From a checkpoint of a small transformer trained on Wikipedia.
Architecture: untied embeddings, normalized queries and keys.
Each number is 500 + 40 x the weight over its row's rms, rounded and kept within 0 to 999. Layers, rows and columns count from 0. Numbers have three digits each. The size before them is the row's rms in percent of the matrix's.

# layer 6 MLP down (transposed), 3840x768, rms 0.0134, rows 1646-1741, columns 96-127
089:558574538504486465567537559486502531468528482492513503521494428515474480518423465500520506480487
118:545481466494443534545462467516400442525532524549474555555559413481562509487507522495454582476494
098:545524615462527564529494471415489498506426433483544552472515485493477558486518585443512497516509
086:464510439520530494459462448486487509496474424545455561487459523502516481499522467409550530505457
093:559456498414481469584484490522425492513537540524481495514485527439517512440530508387443480512470
096:503493482540520521532452535464484500473507457492544436468573509491493525513531541524603517496431
106:483502506490513517523576488459479528534461542460531543477483458500504409550514469573536559464489
108:449465507530546489515511534548508514490414552583454518575471372545470534508524450440451539477572
129:534546380536447594485517492567493447523483553487488514472472473500452564493518543498525480446523
118:562559516481460472527517545542542549556451614544388484524486455484436487445465508481480475527523
109:460466541470537502525582519544419492380467550467573441486401547485484520508547442394472492442432
099:528478495454526560456426584493469473466512526491455524497453504461512552483476506442389531503526
093:444557479515529540477475531481436532537462530482408503503514560562491567506498447532590513530493
099:528468501494481480473455491502494567520487416463580537480485512566519478454471464488537532456473
116:500434514553544498477526460525563549517495441501547544456449521545524431428589496512491539482525
099:561514499520506536551587550512477446493573488530454512510493563508468566464487489451510519492426
110:538441514483477497486470438524535488489501562510491555464558418496480433592455486521507478497447
088:418477534520491488490430484448489477503491533492507513512554520478509469502514511475526525507519
096:451566495545504485483472535526441505480451494519454416421519490460516472515509497426510538543546
095:541468534562473487503491531451533478511454490516512482536531530420474498536520456533489506594442
089:502564491477523473502533452493478480485465463529551408557480488578533501570447504509479537455471
096:567477496442539538546471464496539476534496474490408554505469543459549561478481467471470461546502
098:467482515477470503528487530541561584498547525517478515477562486505528482403474511499494496453484
104:499492505512445495458449455540524542437512553476460487497441496517551443468503493479537505452499
091:562509498493485445524473510550527497504572408484423481488578504457497531522486490516509488478455
110:492476529490552467485587444492440522494514460502477563510583545544492549513526419495581456569484
098:509468545551504515439489482544531495493481542529431511481464458508455517508415413502526499553509
100:479516461572560515423497515537452569575464505481471526421512497442514572443470447515456558449482
095:517532516539513468455481528438510467453478524512467496454501453589566488464469496521471528506501
120:529486482468514533510544451466489451501492528547465454560511454507559518592476569559508533547461
106:504496495449533507517479414479443492479539444541572537474533481568559478576432513520557515525472
153:499503478459523502433512484481442461440482590482441508537470521487567506488482581556459565443483
089:487517559591551466494482604399524503423529565485552517499571517464508542463521503541390541485542
098:478517507566555458491441556436526509452548467507435454522532527511539437521440472516528519458513
134:491458451507464356518530575469450449435429496510536469489536520496547505449509485492452501504467
091:508430519544522564530529505521573495523476558428567476471463453531491509543452488460471473482545
103:476512502469521508535512476518499501433504402513553482501502499496484466553469479526483464464403
103:570586412508449519565529554432510506482492515492468496471577499474546546495497474454470431513530
101:467426488529497502474422513411466459563524478510506478493503506416506404446537523507502559575480
085:475528569522513482554587518496512533467493483498415487481566496514429571501519441457504465444475
086:516517503462483487471530460483541522425447450479506515474444487432511448492534551478477537516481
109:484522536464495469480481530588509479506547472437483541547560472527523513504475522481498481393470
096:459474514485453461469459464542544440515508562476531459533518536603544522491429485430487532424473
095:533470509417517518487486444512465487469529486479483490393478471503417522463488464443424504460553
096:538547469499516534519511587550526498479473502553532495444432436534448542489535526464540501523462
094:475563512481463549430469437545497478524527502464450442514506506570557491512537466528571397444465
092:475460501567460522492486534485484474371490496515610454488502478397438499511529557528481568477484
087:489564533499453526465504548494452434466446461542445499480518566434485443483520527428529448524474
093:518494497524406496494573465444445543533479551475548487557531506534543534457466530476481490512523
096:530459502446524525482438491549595468470443480428516466492457497597486508508506549496560564550453
118:521461472481433533585500501549458518538544457492532489481476465424455513565488586494514493520591
095:435500486482557526474522506531450541480491496537472510534497482486462464484444543555444540454574
099:576434560485442585480577508495478445456489492423524533458510514532558461492393527529505476427440
098:470443502537523584479465483498496493490484444482456477519513539493431489488496508510445498407477
094:510505515487549481493429546480485474564496481456446539501446538552467464539436490413591545486500
093:555499542516510578527483492476458490595515506524527454450525458519600496434495469493474583468418
091:463458545465434533504475501512490538508493525509518490515432536497491466510470461493537466456439
089:572523513536475480555486514480557572442584474530474521503497524450566528519461445449457543490456
086:519451521518537488541458432503569484478542469475504469516418533506449474544495548488471524465543
099:506522455482495506470512487464534515523513518490527482514440458495490463490467484461473531494611
103:511496495533488478467456556462530494538526496519535507586507478536542498525502522478556589460471
086:545531477528605480514527507530524447511504484424499424511479465512548520489483464475449432516469
087:504554509510536492509453544492567506530498522416519549500489480401580488512495507512495496507441
089:515483444472529520614478443536484510432562487499487508508515501535505435449511481524478430540446
090:483483540523480541528458556475484551568486562529484531477510437438527499459501520561429510473525
095:509491483526574507469446498453456455481545459483523487445506423524583467546439515483455477561593
113:498550490421530582468544524496486520561442491491496579473385517524543512591404493520500550557489
105:474517466526501485484532516455487565427516493492523495520542487448530488422567479563487469499444
113:543495498492444518515512484530509442518468565469528492520437457538533507477519502507481526441548
098:502480427461479531443509550479514493541490585483459473507479504571422510578461501518441490449607
092:546535507454478424536465443476396478458520502507482547511545473550515528457551555591507484464453
108:569498490434467442511532505454516504516445573491531479456454506528443488502478441466507556477471
118:465487457484524454422536614449530504496491485424506513514554481510522454474552514515538460545483
093:460486523475553487559483552445497471512485489488542413573531452522533550537514500496402503522540
089:494405534498456533535467476502505537535519524544469564482461479488541432550554460479468586490457
090:485490411529467456525520493525585506485509460496398500513480468507527497499468459463544494541538
094:504469523540488501496525518494553529512547449546363414565533491467557493540566472514491491517533
102:523472489493511432566542491480541478495487566487498531514487432543492513530502503469477561487496
107:512441474423557464513565456489492548471516516587579443506464525483552525398428499506475523519430
094:515539600510561511509518454426447473554481550436496505523496526575439496483488517520465475469541
110:494497504584449474520492514506508479462545425457476511460519493552582588523477475471541526453514
101:568560542468580487523533555501500465523463472537451531548546434521581462550511400498515512510478
099:525497528474479483555490514466438521502452523581510485488473526479513492578482524477473497481434
107:443538513531482544516511599508444497514495521496575443472500516522513453483471511457481530585515
099:525429531463494460500449529526504468502487581459488537548557566545476544598428519514458505524456
087:549441518478536456496435457528418485414522490553465538533469452452529453457498538534487400428559
084:514503504449515502491466471475480520522388515520461506528501497514498425537482461493509582618537
086:549457525497524521514480480517561511469457576418498508505440489507467429490481533560523528466491
093:529515462501523534447550499499559589498483455525522510500462467497554482443508470570454526458514
114:569492498470410544584469509591505510452522521495577550466544453452449460433536471568569505559434
113:461464500532546534520490542492495512427537518499527570559498483502573462483476434503469573592467
099:467472479536462486475420555518536497463553509522477476588559551480506571429500526550465502483430
101:506512480443541412436469482515521417526495484516487549566458423526521499467499473446459447505533
102:543523436492477503486539536518502489495550475476487519502554500450499520440439507536563513489539
090:530480531507488567461538440495507513579519500557466469464440469461531440423502504531478588454540
094:533491459487484443462455515547528477561521492500458475474477498495486514512440531508535399451445
# layer 6 MLP up, 3840x768, rms 0.0954, rows 1647-1742, columns 96-127
101:545510538558516424423493530547485484493409449498459538493443509546474501456560464476509526489512
101:524470514496489462518481527494495463521574508430507529480472502501468497481467538543503498530496
097:612485541566465462493525455499500513447490445502513510523490539539468410493505506480530535460575
102:454543536509568512528506445488485510466461504473471451523553456451405488427510471478528502486525
102:498473545519469499522444479526471450457506471495493465512470487576479561526455498507485471461503
108:481482579462472468486467624479482517558559456528451561474532555483499494487472528438498482494527
094:501558488520488564543487433488483447455447511472477549471539505462509517463477397506533520448518
109:475499456515516499475487542494574501577539480490471552490468536499532480459545485550525528469561
085:481478445470503569435483523551484528460534519506480493439402479505516438521502492505549455412537
102:446453482431500472463510528568551541504440444566585502494567520548463541464600459475544437501536
099:456429520532524515417437477511521564568478450490455484487516516465474498515533506520485578504551
104:546460493488470543462538472494522486571438446557510477535626563494500529460465455492472474580539
105:535500498438499522429492511571537538433489474572511517511541499514496509510434465478512546454534
106:495527569416518483522466486500397492534505506520454563484516447531565469579482506481553491460459
097:478533423495495527496520478532542500522535495456524525474502530505524462573471530553552457480483
096:560445555557470447526492498490556499500492575452475552518521502505510506528518526499499511436494
093:507477468540500536471508437511467553541477497411488507511551455478518591558468512467491453421509
103:494511482519487400494506411600501490492563403532483504403496546469423470491486466451471395511504
099:532526502478551516535450505519568483513427398550517553459493473565500485529507518475480493513420
091:485519552509498521504453517554533531535510485469533448546488441473443502496487487447479429505520
098:486525502475564553542482474465580462496516443480534508513508488502448517504429549464510490489499
104:515533377550474453478579459444538513444478590527506538503513469408388613517519502474491463510566
107:494466532532519538464519481503444517562619477471492492467539520512515550484554523507521570489454
103:467562431501507529524475445515512536536427514494530493517601536553537486538548498494547518452555
093:530515548517517533601451417488524570501518377508466500512574435547538545533441452480472499492479
093:542484493473489464497500483463453463473550535445509509492577563550401477454520475557495537488494
088:515489519504477498576534533449457474501481585491532465563464510548475464512492502452531479478575
104:504446546502517460511562502509463462521495504520477488474482501496509507478427500490496475476479
104:482526479455567487446511585481414523561527541481549460453493493599532483504545507436535436518540
096:466505545481463495459503447436507487467441510496602520485463472516483477456449407467499520581460
093:466507512518502470469495495478442446548504411511469435524543541447422553594545565496485473485591
107:473545520505511537510447464473514424545561545481488514513510532392474514561509465500590464505492
097:497478455411556475514584532466491516438525484486485476548544434485486485507536483517479431451445
115:567442496530556543485531445442486465597504504518534519499549526507475505517394493470471436487545
094:525515484485549557425463522411521500527449479521499503504543507501489522546486529535559542522535
099:587528488523529509515430494443470509454497550499419556490514408501560467498488493519547557500496
099:538459544431477432415469508472511500492480440500519619530552522542484454480446491500503542504489
105:462515448494543490486478461479511498552476511489493514524484594403565520418493490451466563559481
105:473429485493474480514538452499468580442474464542545513498518505513513487451526486488461490482497
105:463552536499484573530410552513502574534479471516478491507445593523413496416541500436541539426477
103:607475474527551543490493488503511516490504500549497552495485506559510534592496517515516450520469
092:482544497532474516562462473487453454447450515532472442476497539492507480518500468445485469514487
097:476559493486483513523455532499533560560487523454520540444513427508505527449449572496530461488587
102:552514454438480537468498491482536570516523508496571541526493462516541422507467533551567450481576
102:543442471495437505515490510504503561503521524482558487543521458472494429515485528539495523521581
102:531493519462550569531422480520507516568481479432505537516507473502470509451432522521464495483549
101:498547439515490515493491467510514563515471486458453543471572552481567525482519536576515451542458
102:469459453456521506488510500398554518555549482517512491498555518506513527496526494527470510540570
099:458482525455517447465405517500523524525503539482509588519505509490472434437444435526488454525454
098:483517477531479488493469417494502510464542557488532507490414514453523539463506462492444530491450
103:532520505547495536472469490550496473509588495460500524546528522441548475530512511485527515467493
108:452496503499521417488494471495631534492489495495417473476482474424519470487459484478481509541520
104:534454463457528520544498506491478537536517581445498508487433544472501497547484462498523517504492
098:466543449597534470476457501491476467467539412555509527565560485532466529479518458535529452440479
098:432546521550480482494492588552529515489447523492512500523448473516454480520517518482511442456468
094:470484452549517519505556444504512473494470469524567527451492449570506576488493544419423446519535
108:495535459502462473494495481505494532501511452569515481500459500508476445506545509509452505511550
097:551405613425534536497507494558495389464480476510456435504489448489458488475525519521481469506474
101:478430577485526533494511572535513461538553501516506483449490568503504476563489471509467512401516
100:476491431537486503510504474493511519479438482467517513534540527527502515556523504585435471471446
099:554504524554533525443440469554474458471478557479510486580515437463441468438473486533461413489522
101:493553541480448508492478484552545521498474476516468469509470525489481492570428522507550535578512
107:511423523537544514547508529585517487556490483483526565517432478441484544495525496563478532497490
103:463514512508474516488522525499527520494497485443495568505516507465497496534487472498500360423450
101:486446504414454478449534505494449478526446485513472530519480536514503475402575488545548501550580
105:463424478554477495503459558484476473460486486460500525509519526462506531488480522508533515428455
101:437460541495457493523563495508459522497494447495524497585406533526459560469516580461495493437531
100:526549532544442484491495540461506470585549472490534504510437537499468491501509477525496443518520
096:550476520462497387510526527460549519494546470502512569505436486560537569479478585443545495446542
096:474502508523531544517545494432554457497505502503504482580475448462504505501529464453518543456537
098:427570544461458470469547458464514480490500474583523434534552474514479528390456470505492586440541
101:464471451485479550491483474562537465525459476546447531469506440506497523475455514539497547521538
102:531439464481526499439432505479452486505471537523485552472566479488479552523486522554507516474540
097:503530493536480501571463477524466497521448540506455487549389463524502537455553526510462475453507
100:534609507546477583459561471449469497516498470484512410469488553613531524474565481515454469484481
105:482475530459408535527492532529480446518515510510452525517466447510488481482488579430550556465574
103:573514491500457497611543494496514485527485546492501563476510487488553464527496579531508444564573
101:489630531533470555514456513521548486458461545546499476528486502513560478472467490460515531444470
103:553422500456500491448527470482485479509430503553498518485434475543481478523502580480430476549505
099:519481553458522525569484495564451483503453470516436445507496522566540461549553525492453571494523
087:402506479523465481452521457481414490452476525487547479476444510536521488460516593506501526431535
095:520541464554515555490453461446491433506547495488494475504500530502424580481522404475519531493476
087:498573513513500470526540393515515484535457427491487430539476476466521535516556615472462517514505
104:532508553485464509426507517534475521525465491556485574568556515477507514488466518460471449482475
110:486537542531448551461476530530516470488506403477531543502530460470578465422492491477534480430457
097:504509505479532453485527466474629455454547487448472447494468484532544453455489523504475414498519
102:569469552467475500467487487486509490513436501615493481476527456526541525462526535513560530532558
106:542453478455474494445458498569458523538474482503425520527487495434506466488420516474558472422462
086:450500495479450435446493516497571583482507374446486433564460526460547532494496565550454500432508
095:564589568507538463532468494484473478481439583515513507433518472452473481513533467468493514513501
106:515517519421520492547413495451475512475551541467461515544480505510470499557560536520423528544505
094:486491455523476589545658487453488447536453490457466538533589515560489493414491493490478441505448
103:495475455488455511489541534509541523548500530542503474539557485469498533502435464474560534523510
098:510522530487472522524499526468513526517575556488524427553494479417488465544519493487495412541532
093:499476487558423522494509467548508532493481426476497445522496466492549514446537467448429464536464
093:631471475516485478447504534536531479561477504486456569500515508444549525510493473453510514446415